config.toml
parallel_block = false
optimizer = "soap_variant"
weight_decay = 0.042
final_lr_fraction = 0.0
Each number is 128 + 24 x the weight over its row's rms, rounded and kept within 0 to 255. Layers, rows and columns count from 0. Numbers have three digits each. The size before them is the row's rms in percent of the matrix's.

# layer 2 MLP down (transposed), 896x224, rms 0.182, rows 351-413, columns 112-223
088:141135149153079092112141151160099163143117154117200101152125132111112117102128154166155127129129156139095124152158149115165089099148142175126143150135082101090121094110154164136094146081133113124115125144131102112141127115105090146108209111140121163133122079109137138118137063136106144115123130137102091095137100110140128148151157131090
100:116133094129121109089166124124120150160138110147130149116134103160159123080087154111126142099176112145108139165136143217145192144076114132142118114135127136158150129153131142144113091120144122132141107163118093132128161117110133134100142149152157116098140110107111119132093113108090124146145058146127125135105142123131111136114142110117
098:147102138166139091138106099118150156117112110157132141165175116157131083133073151129112153134132083105149165127122150123144121171130110186122097099152082137107160154120144153112092097156139170136114131123089094097127115161138105159132088180155104136118120102161158108165125138108099129154159152149159114174162180175107124155161112142167
102:108108092080122157117144117167087096134153097153147125125093116127159196097116101135089088119106151112133146164136146083156113137076139143112144150110129137100079125147150113171126145105166161115118158114127094111116121192134114157098124076097112122108146113166125165146105110156111155143120130146157170113097138095129141136125154122142
095:108120191138129089163147090133148127090149189119093104158114100141132070125127107094198105172131069117133136116160134140156135110126114114092128149127155140132121097145106123142149121145156116121122139129125147158112152133136155160129112107132104122112102136156152095140128127139107119147135111107135125140152148115150119118125137114154
093:113105114122130170109161101107115150152143088153160138093122113105089088131101120146123102189127119133066129088147106078169125116138156118143104142118141128154118130111127122142149141159107156108151094121156119166094124177141120111150099101151087176133172129134136117099123138129158135138120139130115168132142123121148122064086125169099
100:124114117127165130121118116132090110130137138130122132150165099127139107105130137174151123111124113111110146151086151138123159129155113149110123160153097122151120118143170132105176097129130163144092123137145136148130155093127151155162148135146141121145174123130123161167138135151101112167138121149146125117123133132130122112126121113103
117:089115149111118101163141176127101121115141139155123139149124106151121092138180088147171158135107124105112139126097143166144114150159104124069130144138119117074134096146121136147128162133120131138064109119078107137139132122191150088115095122131160117143111129127160086144153089137105143138116138120116106138146096155107127150131097139141
103:135097111099109155120101123160076128132137146139144109123156119151124129110165124127096098151132078134113107077092125141137125106095139119146173123142107099151142131155108152089153145163199124125112127139123166120108174098130140097151113078115138082150122135159115158143126129087087131092071125127167148133124095118091074134170104102102
101:152140133164129167134128152104137139155169137154141140101101158107099113121164112111147130153096149185172102112133169134139110089145132139114104129088112139142175145162126116124157167109112132142170149126146142111153175096084091123099122187164118156122144122114100104115160107129150142117117117119091168103100126176098129078087093102183
102:138134112103108098099125053124140119153114141103197097092144130133176141128141134107156141108132103109096116115161123168130115150174141111112138142199162100128100112136097139101125140113114116136108104131111119085099138096129127138148112121146123165120095096152135151140125136139171125167126115122105149099155137160108083111119148090163
104:157151084175171178153138150135157141152121144167179146088137115109154152112121125122121124149129134164132158124144161116087132130128106136166137112113090156141105100113089129174063143153101129124154151149088082140134116143135138159080113163105108156139136168168143116140132140121109109134140123107089148133163134134162121115144164089139
105:124126144137081150151117137153105120155119142119130117139149116097130146099160139125141131115116129144087149091129132155200126112166148119087126168133093126119091092188184155176085109121145100123121126071109159156137146105131146111156130130163112124134127140093118173163114122111061092116139166117157154088152148132146155103146099125129
086:147105116097140101084146114112109217130111142117149142106122128129153136135111119134105181118143100159137098118135151155125118138142107114124114135162144149155128154098147132130143120165152170151143125101143104164098130081128121154142169104138114114139103130154135139150165096093117146090171176126127144131126114179109110179128169118146
093:114131104094163096153149118149125126138133112123102079143117093142101129134167133123119106132105100091144127124135119152164128141165138172097144128129109164125122155099128136119099125150107113154174151089138131138120115115120113138161139141136112187118106119110179157125132139118129107150133128145153169148147107096094071101139127180112
092:102155173180086121132139115113164109115118154130138093117138136116185132128117175166152092193134143062145161080142100111155142142182155152093104148126146089134108118155112066134107155153140140126103109120141166137102149121178147087121133125097130111118100105146139140119100081119091087117108107108118165117169119116136100125148128115163
096:105122132136138152131199099111150125107143132117130117140130140136100117086174139124147157150090134129100103102080147145113136134158158137117161150141133097106170082141145163136094135096114116128155156163105147117154143130158137144124100137168111176135146142160139109107156126127085097085122129129110164114148129102124160164124133121104
110:106075181180146168124116116127143134077115142092129155120115068138115103079079121123102150108176150134107094146131103147134138151139124137144107098083102138120191180114123136105138132074125187126105108150095103112082149137164120136128137126108125100131159123132141127145171096083143101100114137143116099128080127126118134164143129112077
110:186106120127160124118132130108087129098101120140153145116126121067109139146124139163120127160091120149166087146109130118123121166093148128132186124124085130129152137099115136121125143140116148072148122138126151150173162140072114151119129154135151149126138133151136171113170124147110126110097130120141116117142127116146122128120179122115
092:118134142139167111129134113123111151096124127155074121163154132145135122124126094149106141148159147117123144135109179156126112117162150135070116124128138090128129143149123150163151148134112118163114111114135145081149141140115099088134099148130145156083188151153198067129116087140162154129123102166124108129108142110140144127143154114152
098:147113097102098152106126081139132140119122131109109141109123136151123126128132133093175146130186158086158090109115157122080168120114149131096139155142092123129093081144132187154129130127134130173107136145141156143095119146149144115188118099115129142136113123146125129123089128124166133144111099108140100087133151160116103149090100131132
100:149186129124141118141111113141123128138103093149135100130174142122148097133103123096102197142123116106121125166175118139147138107140132127124128146104135138121122133132128139125161150112129113135142101129138161170184118103116142160138143168141178111140074132142099131061102141088139199103126095105104102103124137127154111099138170116143
119:070155070125113121136142089119132192128100157122119131121153115091104132119144094108112097153151110110136139157161139126090125109098086161145149127140141118128108163079102175118150124165118148129105123138096084119121121166163146125139154125154110100111130143156126152132132089128139121145155136126167108141154148104172140118119174170109
088:154184170152109161126139136171105119124148151110154157164174164117133125105130135096118130128119131120128123111088150159079090099164172135122152139136065150075139127114113141137136100150146076126104144093144112125129123145101147093154110125093133149128155102131122100144120107159131118125123075110139102159130124118111124074133130152125
088:148095124172122100093168127129157098125123127116079148118143156143148149131114117118140202137153110097106101108126136111118142114154086101135148118141126157150129151124105117069115101136102155094131180130100127167153121111111129169129166136142124142129129089129133109095162166175162127165133135160179129083135155120126125125134141108099
104:145193104152135086149108143118153103128145119138164096126127147117131123180131138113125111157166111181144119130117136105125147162135153167135096131090104102100137141115153177107145103134141114144138141108113109105113100150154121103109100134183074101148129108156072106162132175085123131084181152118076134146154120123147100166119125173097
105:081140108146145141094123133089134125120094087082150104155153152153159105155149151158171113145139113177134117123113092154110131098117119096101107148115120084125185145076125133145126153157091092081097094146137087123141123135096115140134138091147093125167179136116137136102107142136168136084098147095068120151147153137145171133120174148134
100:124157110093136146150099096153092137081152121088122161070133130147154128108103122105056113133114164145163136105123106128149103111091119127107108105135132114118131133163066117123145110152100132105128144103148072130126132120127094143150120134098153103118134126122131110113077121097120118116124131134095116139105113109150163131173078136146
099:121072160132159140129129118082114127154147131098140147131098149180139156144162120193091100194101099116151151111130114128106125155151108137111120135134166127130133117136082084130114160125115158131133140168087159164168135124118114189134117121130095146117121131119093190122151127126135105119150141094109144132159091134120123118134165159142
102:084109120114120095138166089123139136107146127148102088147140144143153165151180116102097096143111180120088133112139140155136152102152095112153095131113157098063118092127116137157164137125126108134131159144090125093124111131163097115120105151197149111148125120152149112109113155144185096152139147152111155141116133154112114188123131108108
104:130092108167161068150142082156121133100112133141165121157142106135121101106130086155177139111166176156110104098144144109137140151160181144106092164134102141106125095187117108150110120140106155126140132110116093107115117116144129114118117142166164161144147119139138147101129127111143128139166175107122153118121078099128133105145172130148
111:093084109130172109125126103099157146146123132121103143115128135133156109110149180104156132139133131157135143183132117107109099082145120118109130140111075081081139138136160159161151115174092174128107104144144150130109121145124102105165131148124109112137124121128141105133138126145097151117116101141102141161095151112113139111102126196145
092:122084121135115094115147138126083119106132117104128138135141119096108134125122106156127085171159116120115141164132062116150120127126087139074153139098093138140090138131132130151091129134144124146134132112104094138150094099098138105125112161123145095152126158102148149116132098173107102118137112156165110135147132172094128114124144140147
100:118116143169136111112167151112130124133118163153089105145125121142136116130133143099107202121131148126115133174152122128112127140134133073112117106182124138161126157106159129138145127134123117137117068147141096137170092150124143078164145170145107086094132120105140100137107095115163150131129128139106070126119183139121139100123110168114
104:143117146129119168138149114107129121134109142123135140107157118137148134099120111157134146154113117111117178113157108143102126157157069117171107097121110136093130154101172205124141136155124124081121168113134103116140107170122118064145154179159160140117131110121157114120100105134150128116142147134099148165121114114162168111142129193167
106:153133148111137111122149104137175111133138129105147121104112171109126098136132117132192139132069185138154190173121123154143109131131144102143108144105147128105173143125119103146126084143157147153158114143097137150101144130113138146124121097091095131124110159136189169130109118126117100126148103153148108128081130122155093170142096136105
125:087104099119164140135155146144147121155145151127101111128122136119119152115117114139138177106125139113138158134104150102163125135114139135137148140114120134116132149143148153135133123173128129122098121065126180118154161111147121052158133122113145139152130100098096135147165063124135134142149118102105170119136112143117126131085144144096
094:139172103083106145099126130097156140133159129145095125125105155179134131160124105121108158096138167149138127157120130132143153120157179145121143146137146107081116106104139106056163141129142097147134163148098104151145160159130154150163145100124083159136161097095145152097158094149151157130123098111130163105102148131158116183109116125133
099:123114125124109131092072120117168114138151131122111084094130146119115107125100122147166128097076151137157098149126159145130147152132133098151119142137129112108149063102143098160144141133119157167099140154119131171147102128142139122097109128142099136145134109145123154106133141170109121118089151124141134119112129135091126104118115123096
116:143154156178136173116073184119140191129147106127174131128148087110117148127150130137095109096110198152154080106167151154111137109176129149134135164096144142128148120153155138121141142118107161105151140137135117113103158141146140119118104127088084141119130102151093130126130121120093169098122109085165152098100111136153172138147110159133
107:120140130112140129139159143123113124143138091177105136074138158110194113126140120090120127147121153091135071104098163135102178119123118145085100107114139188175130112149146132166101123144118085096099103126114128141150161094143100152168131147146117119140131152123069126184106143140132130110142107105139147099161121157120109109115113103094
116:098129123115126114135079145132105123104153111096146105115145137163176123133110144168170119122093140125124113140158142141106114106131125093103104123138132131150151158094124143148125145113122157128131156140140087126086083102110124160188157107112174170129161106132104164109137106135131086135112142106137112174083124142135136141110126140150
106:127138160136126135090115187154186134129155121136154135113134148174171114153137115153125131119178161160121103136153145133160127121124144143149153122155134150156114140146135159097113134133186127175142154155105116125141110142135133145121139170145137116111081138174137152102126148103164094174110097149149137183152149158109095134132143146097
095:149145142155134108140138125115129104147118117094130139144117092099120138091125162180112112143098137095152177164085130151109112104113124103121078123102137131144163134126138160133099130148102117102104122147119124102166100140090146090178103095125154133108122139135194124125108125135153167112146159076113134145135175125086147155092130142159
090:172145146126115105104133146172125133098107137147157104158122125104102107122139100123128175138141170099128112118109142195153149113126152131104088139150126129138111146098103110151149111120093103124093109114110127163133144153113121119103120094139124165140081148136168102119117050124114144146136146152118157126113159155099121146133139133114
096:127075156102092129159109101100134161110126152143122152131170147121114142139156114141080153133082144158099120119090083160158092128155133148158162139101132080120177105113132119113094102116107101093132115143107128082118154123146125111092116137140112131157159106151089150135127132105103140138113107138157114169134093134125159145182106176112
095:138155155142086144181125113139109135107095133128107126142097124128140117120147110160099112169147128123108085074087145128128097112129167121133081098101140127128163120160144140146112130133129069129127123146172126116125111099166110133129124143130114121106139105137150119134145132115145113097111100178129114165116110143122119164133136124111
098:146130110109129092178142140149124124128109091168076132098147164116124139145141128127165081127082146150130094129129123151148165142128080132184095096147126100175141122119131102174159101139106177113178159124110103160146179162148115140124134160141118155184151148142149096103148109126099089122156135111158117129134113149110183103098111134155
106:179121150128114137180100092124141129102127135143158127151145162107141160114150105126073146156103092179127158111158148084116133188113123115120110136112101117132117126124110134117098094131179156132092157123157137128072109115149103154156123130090114112110143162134132113111092120117148120112113165156108152150117148112122165115156099133114
111:085092091122094119124137120125153169150150161053192137119134145138123113104146113133105119131147115090148129112121148131147141147144116144164162158120115126139140156138073165134138095131133153134140150121157175077141067114094070117118172111122136144128123148074150128130128170148125117115118086110085132121181153176117133141117174161130
093:123146142147150121117143159143132162103111138069100123165124123110119088126169139116131143133100072107072154150151125134124153124120155130163127123134142116096136133191103139135132157152103107153181109152128083106130151097118169153151127123126142144122113108154145111137099139175078127114128135123193083110094106088076105095167131127108
095:118122148102117148095110092118133101143155176084118147094130107088101144107115160106124105181106134167139160105099151145128153086125151142147161126120131066108138093113160119142167128128141124177111119140116149193131115121148160126144110127098138134139130135094117130120124176165140132131106125095143093117120102142089112159137079126168
100:134108127110093098090106146109087131139152128144125133109150137156121114117149096140134129113134091126162077117152173099134104095172157144184163126167110110141165160151122113170129111127151119117136120133141098148136075104120088163143104112120109150124119082115093120135151135137051117114149097156143155139111101084123134118112088112159
108:129101092144133152089159149111104133116112114099112108098124126108123125080108146143138082136153144123160129121105070121065128105123142133098151132115088078148132089110097091153160126120153142134158157120127109119114137103111130148141130104130065148131152109103097133145147146121137175120161124151127132106131132137154133142147123166103
102:129132075142110121145156106128066134084070130150133123100122129135134140090117072096174105151144157113154127128139157142172124111141084117145129107130108114133136149099148099134143139132137158123208103151112090113139149092137158133166116140118097130126161129112132138169123093123120115133135153094128156114077042129145129090150126098097
091:113153123096115110125111149093085170153132150085121152126138152092088077136112116139167117124111133133129138153163118165132107094130145105143171146134142161123128134120092131136167202113140139153127142133048124121126093116114165149140140119095106152107107128114102079156133176119102115144134110117095122103123139133136087120126111113111
096:120136144112113102162172144143132160104140119127084109141151100095125127160133124135167175073108134091138132149058103131134104135112174160121117098127153164142129153134119116089116135162134153098175125174148178124118184134158136095097169127135089116120142133141159100109158109122110116127116105161177167130108128138137154155170083127107
099:141139074135135146096145106122098099122150116165108140143104137139141155111077121152102142137106156093119156083114115161148091129141124102092118150147102126105106129132135166162070157106170100137135132097113157101131131136093065086094106111157113095139088107136132090135127119116114117118122123127152181194136144131142116151083125114124
095:091088137118118163152122111117105112124115147132114136159111135106125121128106095152166109110105138146137104149139111096138108143110130120141156115126171115124123135134103126100081129135145089116114114131172126171112155101171119169099145154088152208081137153102141154103153147128114103147149083139143173092161192085124187118118128102127
099:155148121124135120115173110142117142115131118112131159155143146144087154137084108115113129152137152146113081132148158150089107161145116141126132117148112149125091129088144105110140157117130183157131147118106085108150104149091148064153154096135134163095115124146071153153127135159141167150139112094137089092114101130146125086110129116125
119:169154084135151139150162118092140154141096162187138149139150112152152165119121146107151152158122117106100130105092136150129107122095151126156086136148110149151122078128128104138152117133127115144177137107114153144107130112124108134060152151102088138135145154163148139124127133080104101133102118121106116114138171115108125096123104119132
089:120116148110088139153100055164125141126134121115143116144156148092126108119158219108146111130152092138117124138105101147128132165106156113117134142097123152090115097169096127141162126107135110158145125141127153118154132121162078110086126103127124137160132080124109154119161138126145163123103172089168137123151126161084118125118134114153
099:115099135113146126127127095160148154166172162114138129105119143137115150178089127127158136129120117100105158101126108114166131155144147100094113113137099130104135111151138099146087136149193100140136128140143184128144125100170137162088148129126120147149167133136100123151141098097124155124128143111139145124106140121118061126112074107134
# layer 2 MLP up, 896x224, rms 0.208, rows 352-413, columns 112-223
089:106090154143106152145135057129159111137128157118110150096166171125073128149148125101107139138139145131188150133083127105136128135133079108143143133151098108117083105109129100139149153117109139065115138148133103125112089154142129132099135089085111153171128129117157109137125128141162177112119123145146110142153077119152101140122141117146
117:134096127149098132132158104108101119085136099115135149085127116125162114085114137114107134126152092111153154133126099129122158130136151123114144120148141102104151144139148169127119143100123114162152076153075162098122085123113147143096093119110121158124165104088143116091092128106125066123155168155096112130129169101110111163096153117122
108:131116159104095156084134069137138103102128128110106107125117125130136118153147113116107123158134144129147103086107129108066126158112157133125127184107115086075102110127077134073136123132130105158161166133153131120132117099140106138160126092115153108137107156125107118140108131110164143090138153129171128136131144113114122097115131138141
115:146166090111140144123088111123102112127134110098107155128107138142125168171143115192104114125150116154108131169107157108118105133095148150127117131181144122134149144135112120128118109096120121128171110164131117106134173116139136148103125137115164115108170131135140126149114147152178157167118120096086136144133123114151159092138100097122
087:150149130144091072124098124096105129158097143122134171079092131146167108076131128146123124132115110122142119118138165138106115136146152126132160128152085101159107146126097128090162097114158086152123089152124106125157085148165137131146143125134116111117127134157183145125141115119128130134079176155112126112135127133117162133141136134097
094:069143128143132098119122092117143121103085131105102122184131132141101142123161109128142101155204124158140111118091117110153109154142179146120113155122114107140123125144145118123162107108151091074146151138110171120139122128167139120150168118143110160091094098105149074154161134133163105100118129119125122142179143139104087161130096097100
113:115079183108113075085143134125146079137128130130154164117189144137126101099148100111102118115124098156152122114137119133124131123143132114105124129119131127116106107159117188153089108125094106130110085141089151111162124178154145125101090136130182085167137165123127119111139142128163137134122133151112102161146121156171131127135098184122
102:110137194101094141139101080123176142077163174139113130119164114141136137121148164146122173111137110104156137122141162121170152132147125125127120129108111156159164127117122153130135129112123132157127124118110145129140091101101124145150143142164137133143127107095096131137148127151116154145096104120088083159124160156099112131117112160163
074:134118184104115085155133073107114104116150114133115137117146181129129110129177147110129130122096133122123138099163139110150095150125130090115129142078111121094089139126152129126066138083095079177097126181118167129188132171144127104107085112135137112092117143102100167125104165156169135114090122159128107142137157153105150137177160102170
111:106133131142119133117120132180123120104167127125129120160126132126127166114139130074156095103120141169142120124153122110126132117130094161131130122119145158144141120139106120161113112168131127128108121182147112127123128104096155084158136155140151093111105141118177187140129105123102088100088132098169145110155117137136129117157147104124
100:133119143091122173154147112138128147140102118124095122132170145128120176126135132138081091151142121096121103115135122143132095116114136097131142133182089149123147117156102099092124129138140157147148102119093124073110124086149070158186168110114126147146163070151131152154116105132097119071105143141176113148111107164135109134170118190137
112:092114142139148134073134160161120114107110133144115149135139123121057120149122143131119131138117124120075112140192132163110135096158178122134173107122112098097130078106144136096155128148163123154090094113124141126132196172118139108119161129211130102105147107121129092104126124127163117103136112136152115135133153105113156103138153115095
099:109186152143166118132148130105125130149151156121116096167090115153111099129153135122120131142104142155162148104094113112123103148120147148144097135168101112136133139118147175130093143185083139175138097133186136089101140141146154106190147131145136121054121117146146116093108098110133146118142115091141114138160093102123150126126097125141
100:104162171120154105136110127141152154122152112102136134144077107143085154105160148137122131145144118115151135149120116122170128152112114149122113133141117055167098134137129101107100120104115115102128180128133124086100113168128132165152154098145138081126140091104185126137094066097130113132161170148132083122126164142167157108130156099137
088:113123122096133154140138111105189125123149096136120102142141121147106131095160113108143112100111126124132122102108114127133154139153152077097152184115132129141150175103117136122098117107143105128128156124145145129144158122134154116152091109070145081144115144126106134132124114198099110118128082073134129097146131112112094134094102155101
092:110097123124129121137102122170118139104128153136080123121136137144146141181104140134125132147113154164131102173141158065115127130124182141144127186160132093147140128107154108106160150147121120152143150133152147136135158135151110149117139120141089124161105104122130139171078120079154137155113080142148129116145145126105114095112134067108
105:122128119129108110154164121138151153123174132134120183123104164119130135181087088088112156154136165130125101092124101129166187130078131126102115110156157104130117152170115128138160128098103091171131129155103120105121127055096127121127124131135129094134134113128139133106097125081106101122108094102151110096156164155118150153155115152139
103:120156112113106114122096128162118093121134123145114150113125132133130120150107146147097144079129133155124150107131143134111103154116118077152107110150140118115140115147067169081121127120126142139145117110122178148123144103151132143143133147132140129154144099145096107114117133154119099124092102076205145148120119110138137088135117120104
097:129121121129113157126075113120124155130124147083095107087119120141170107144128140136118088172154122135129115129082140099095146153161121138135153163125153120115108128088111165137127103140169142177117153142142130156127096135083147142121105130086123129148144095143138147149120156139156091103134193122084124177129104139120139127119115139157
074:121121167107108105149118125116139124120162107146136122167132157141136155091154102121077159112168150128103112121118127108142108140126164149124098077100129126153088146105134104097113158096138113127109137129072111133135075081147122141128133166179101129105127144127132155145149119146109116100182132155127121102154109113143091161104129112098
105:119125128156146099115133132125127106132131097145118143103083125155106124151151140107163140158133125187161126141193151148136157156121145134106133144110163130117097098126142099123084131130150122123105133154133125112124096137140125156131113133163113143148196132133130125137109181128112194098141081132139092124141160142138112121147100125179
118:136086145121088113097121086136138145121106136170113078160087144128124145122180154083126146128138134119136139135149125134128120129120141119172146090103107154130164084126139127117120132146126116095097132122103119089130129155194134132111159081119073145126085111186140152147153176146124085143125131091118137177108117157158094108133105114123
084:093126168124102134132109160147117113119120178188137178115151163105102126134167145082105139110134125155129149132123158127122119051167110077127156120147066145088174140114127174126104131114175092133130144136130140136096123148156121093133133138092158153119153163121149140122134109127127129166125132116139093126107106117131131096120116119100
102:100105125125139108132145109106123146125097147087088153106131195145116129108126109120137148079114104130104112108125079132107107134157161113148121096132117150117138153111101123116153159132145173131112136107108124141146135148129133106095105134127095145135103089128099084147114148161152127122165147167129099087140151137147152104134131146092
106:090141132104138142091139115149120150146101075122135165127115153110092112116139130152164142105123146135108108142111097093095183118116090118130129167108143099093155160110159145151134142130099098141119135124142142142100122100111182145141115121136132182137107105131151139142086107129129118120151096113138108112104167145121128120094140106160
108:093132157105125149122155150072156108115114145131107137115123128073139115106171160170085125111121135127130086093159131102136137094112175129104119126154111109133124140126115076120104147135158097160111131146127171167133115121150123096142070124089136178100089111125101149144159131131161084100127101156151168112093137136117108124102084107148
098:138090096109116117153114118120115136122083123107142104121138164132143147113142117117132156115164150153151136099120121110062114169165117152157121108121089139108154174129144132126176119137156101137150142176096123106163094156173153088088135121117131113129132140093102124130100160098152119139120127145107094117145172136129144115147074132123
103:140142118053137135136139129121141138132121102141134088120144133129109179111168123100141122096168105152134129091157130130152128152116130134123104097114131131175131123097099158093156143118159141151101131131095109097144149147138111122136141148152140143139169060106157121135109146100146094121131160127157114095119109134156110146123117165197
099:131155150125088156136169112179140104145136115135073131123170118156130113126155114071142145152125115125132122110194094159114085122116141082126101086092115119151125138125111153146105123112113081148105130151077136093101125141111138116125074112122167094184168109116107131148146127130186138143116148143133124123137130129132144174139100140127
106:110145167133121128111120139114139175160112105128137147095135175107118103098114119175107094090129146083128115103146130109135159145121153137131140154127149166117104135177138142118126116099124091132136126111161131153132125147101155149123130159097147110118142096114124153136128166089117126145096155113187096090115144136099121154127126114141
112:145137108138137143123079102101092127086152097174107166133124132140139133099087131110143129125147087167142084146095113143117108157101107149105083139111160084123136117141115140146138121143107140146191158126095120114138096123109130139111115118127175149124160119118161101124121162127148155145092088123105110108147115119093171160131130118085
094:119192136150123136091125115113123132111082149115119120138146150102112091157142137120143112120116124098086108152139127115165128174092101063143129056163090160138128142111122174140155134123133129122151144114143108132159137127083148070096132145147128158134152124161128109121105098109147106130140119145146093100145149105106099156104115122127
106:133093162136139128150131132130120136123105097073129110136144111142096157094136092091153089070144099159139111116123139125129122101143136152128137165142131139093138145132106130137115172128180120105105129139072141112149162105107071166085119121122143136113132131108100146124119119128105090137146133148096129100119157163133142124149181120151
102:134166129146098127129080142142141137142110162117128153102136147114141130149143136100143149121166169121089118149119164153148114094126120103145081100103084110118150077159133146134156127117103157137116085146189169136134083126183175125120140127135109130115105048104138134116086104133162142143153151143155081127092122118148173134129125121164
110:131137103088073174101113132129105153120148106143123120139149125135096128085134120098152109150120126122143138134139134133133134103160139140126133152130180148105147137140139141082158093112103091122125073111152117128163119118131136134163148142073165148138127108099106130168148168152131145158124175158128125143163107154141087117102153120150
107:067129153146111163100109157160088111121114147076136129133150133111120134119100096107121121119101120111133130123159124106119128126185108137091120105160146129105103086115151162122087128159113153122141104088105115109131125152133150119102117149122177101171101192119097174143155170154158180154114123110169136114092154120141069141123094144140
098:119137135158080068108164146131164120112133117165105112097134163136139089125161115086129106135147113122112173156141124102144104122078134110092144178150101181098143142122138156131116133167094086110117170104142149120156111116158166159125161091149115120108165144143101124122100124137154129142095163111118143155119115121143115130118123114118
092:127149109125125131114143147179166104111117142091131144064085156125126139136154163103139174142158134170157094092122128155147144171110151096136139122096120099147166084132149135115134142165143121136092154146131128141099121133145133120159131154121118139149154131177127114178124095137123130108119134123114144144125135103146166100120119146112
102:148126095147172155139162141144143128118150134132102153125146131144096116164102136147142126138133146118186119145157176099101106133092134123166160112134089091148141140168114124166122147073075129109061101159121128123113112175115142095101115085081177133149148098114118145146108104115154163112109089142148105095132101147121132121119111091155
107:100140131092112138145166170126141095149145128144127112134098192085122133134145118102159130144120163146119139136149143108089170126095109119086143132111097134132059133112142078123119132157104109118104086132143166118153151112143128184168113129114137128137107088128102111162112144121126119174163108121116120082137103138136112165121129119124
107:128102091102098120138095148145134099133098110123146138132128142111147093123152120106175136101083061130138112084115104172157101123129168117118138144154123140123137093119138154133142133151131100102122107113180165144105142125153145108125176124097167150111157144168118134089128150105118098169134124110126129140082154121144091118144125121129
106:121146139123137104141182118133094118101185111169094104127082116177094104133182129113101099102155093115140133146144118134117170107103106127134139135142085084134159121118157172144107148114140139156127100134114117176102109074133144095155106177185157138127134125148109144154128149119144133113151151136108079143084131168145154106135119096124
099:107142104167089141157189108139125106166148139062121133108145152134088139097082131133114159177122118089114109147107128134136125082076140139122173153141116119154104097126142146136127129159142108131161124135096133147124093132135150142147092154135104152132155135064122096136106135126125165085143100075148095131136166137113164147135122130128
098:124130138161124141116156085106170093112156170089124146142121118106127090094174086112110219119120133117135099139132149131122138120132127149107138138101138099145141117099123073105087161122098107151098123137103120112114143089129091161137107129114146137141143145139151149132063123128151115117105140119132116121161138158133140126089131136128
108:099083127133152173139106114099087107128120146140108156127107112124142161136107146142092111162135113121108112131150117076119190117129100145143146147101114125125154113167118142118127112129155144090126119122152101131176135120112145147157143126124128144105170123125132154115105156183134126124142129094078119141103132113100140125127134121146
105:130161131109138124119105100115185164095149126137133147106141114131093179109161137146136147119127111120135132119125125110129078150110088105117093130137105126128137124113113104142101117078161119159148112111128121141076161140129120115149124146144190134134154112142103176155133197178108144114111122099150117143143117109138167130141113118157
090:144114150141129128115096113104092121121160147102098136079110149139143130049128166132139137097166090135118129112146110139131150097111109145132111136136120127144104141118120137105114177130145130153111176148117123139125130109123108131160104186144155188113151146124175139090127083057128100127128131135108129086158127119097114144106120164100
125:133139115099111112085154132109134141138101116169106170122129160133126140139116135141126140096165121083070123138142135175147124072176119091151130158143132123134131139147119150123150131143101097134127109157122106127193115140100170116088133117112135162138084093125136148141119119107115147122113129126122082086089102141129126094097149102135
101:116157157131161127095160104112146155132120166126086092125112148138113134119127152128121153183110175110133144140122161123109103137116134119153064182137111124125117116111098117147134133145121094125104150145180128097134108149116161128128145158156066131106122086139151149145107158102113105116104080137128109103161135131189133097091120104141
083:137122107122181136140139124146110103099102086099101139139133126134143138146141106159150128121102160159122122139105143119166110139154178143102148137143145162109126121116129176144109123090099143109139095172136115119170159160109162125136112116115136103152125118116154109090123153097140143093095147140146103144117136155116107146075118088149
085:108151103144132164064130145108136165153129092128070127133115145176123084168089126125157174123099154126139121111130129095147142085130095110151150098111102106133139094167134124068154117148121146118114094140158144128117116108141082151139128108135110136182120112097113164137133105117127133135153108095192133109127073106105197133134093111097
092:127128138124113126107110089113097045126133118106133148149099125138138123146133102140122124161147127125132113123132141098144133102134143161169167157147140102127128108120111150185135152093089109143127114118180192145151100141084107148120140175101140130138181146111084155114069112113138109076141134109122126140137138075099140114151105113160
111:122105095118168113114129102156166117135133153106119136099117153123135124146159130134130124104092092129146152116116096094160143108106129121105155114149135133146129092129106075149125131140114135135148148156132117114132139145100134133120155165114113083119156126101102126102167142131136153116153119096173092128135163176105185173118114148100
092:132092116090055087121116144117130102091125161111117105160148147175148130119160075125159136090147109161132166139110127146115107122129142135144112148166107155123142120100133148121119159126123156111137103099165141123117092095168078130145144137101168109159152102182138126135132128141099127131117151138101135106111130100127093122116139111119
103:148154129119092155139133151100129128160120166159117123125133150121097148105110141111183142114154151162152143102153124121110117121116124151080134103169141120115133122173113134172104145102107144149127135118099118161109126094118169122155133109083140112123097146099109082106138111159119164122145108082119129133134174097130135132150086171124
094:072140104137113121096159126116109163136141111131124139113149153134097089173144108163135108167118123116154126153142150135102106115137107135153159169172131158088131079089113131107140132078130096108107127147092141115150110113135162118123103130115138154112150134136095131118088132107110153115143089139130086123168136103136148132168088165092
097:120147158100096109128123109134128144177180153105105114123098108139106109159163106089083089129126105133156106131149114099116150119099147179154101138166159122153144153102105122138109122103105111162103121150135157190157089111117130123137118125077137137080122126101150148111099107123174109154133145141074147090119113149098126139162157139131
085:157100132111093129119100138155110086093149090127140108161075132112141133162139104130128141118185103188164123131051084106128146133143171096110131149128157102146127158160093133130119109179136146156122135162146154118138121140111096169128141118101124146118135136144157147092109114150118113114085120109130144131136080117097145135116106111144
101:158129138098138109102131121155110099120081121091124122143134119119120115117164114124126101142167110093152153153133113134169116126078145107079152137091122148166160136110099091128109124062136096147158123155145123138104140114107120161137154144184102110138106124170150143106154156098152143151128128185093121146122103135195116148115128131157
120:139126116087076127136126089148139141094150120121129137120088134159105150124093128149153093090096126147161106144095175155145161098120159073113141143114082125078159122117139121082095156141151105156102101140120126158159111118103098161130139147108134152137108102175137105143170144143164135190133140165134098160102128126128088137083144162112
090:077127160108151135131091106155112126148142137092144164128106097118157130129124152124148114158106140141124124117117100130101112122147072105153171168142157145142135130118112130126151111117106130094157124140175139132122121110157114132156136170129145107131143075100108127133109131180145140164121134101127077118124133146091143126089108123141
081:074121149122151130102128068128110114156163132097109142080169117136141116113139125137095126111135129122191123122157131115136114175117148117109108131114099126118126133162099155147084129096109110114104105158118137134112112130110122115115102118113122121123125106133128185111078138144164138143120135151142114189128110149151097150149096100127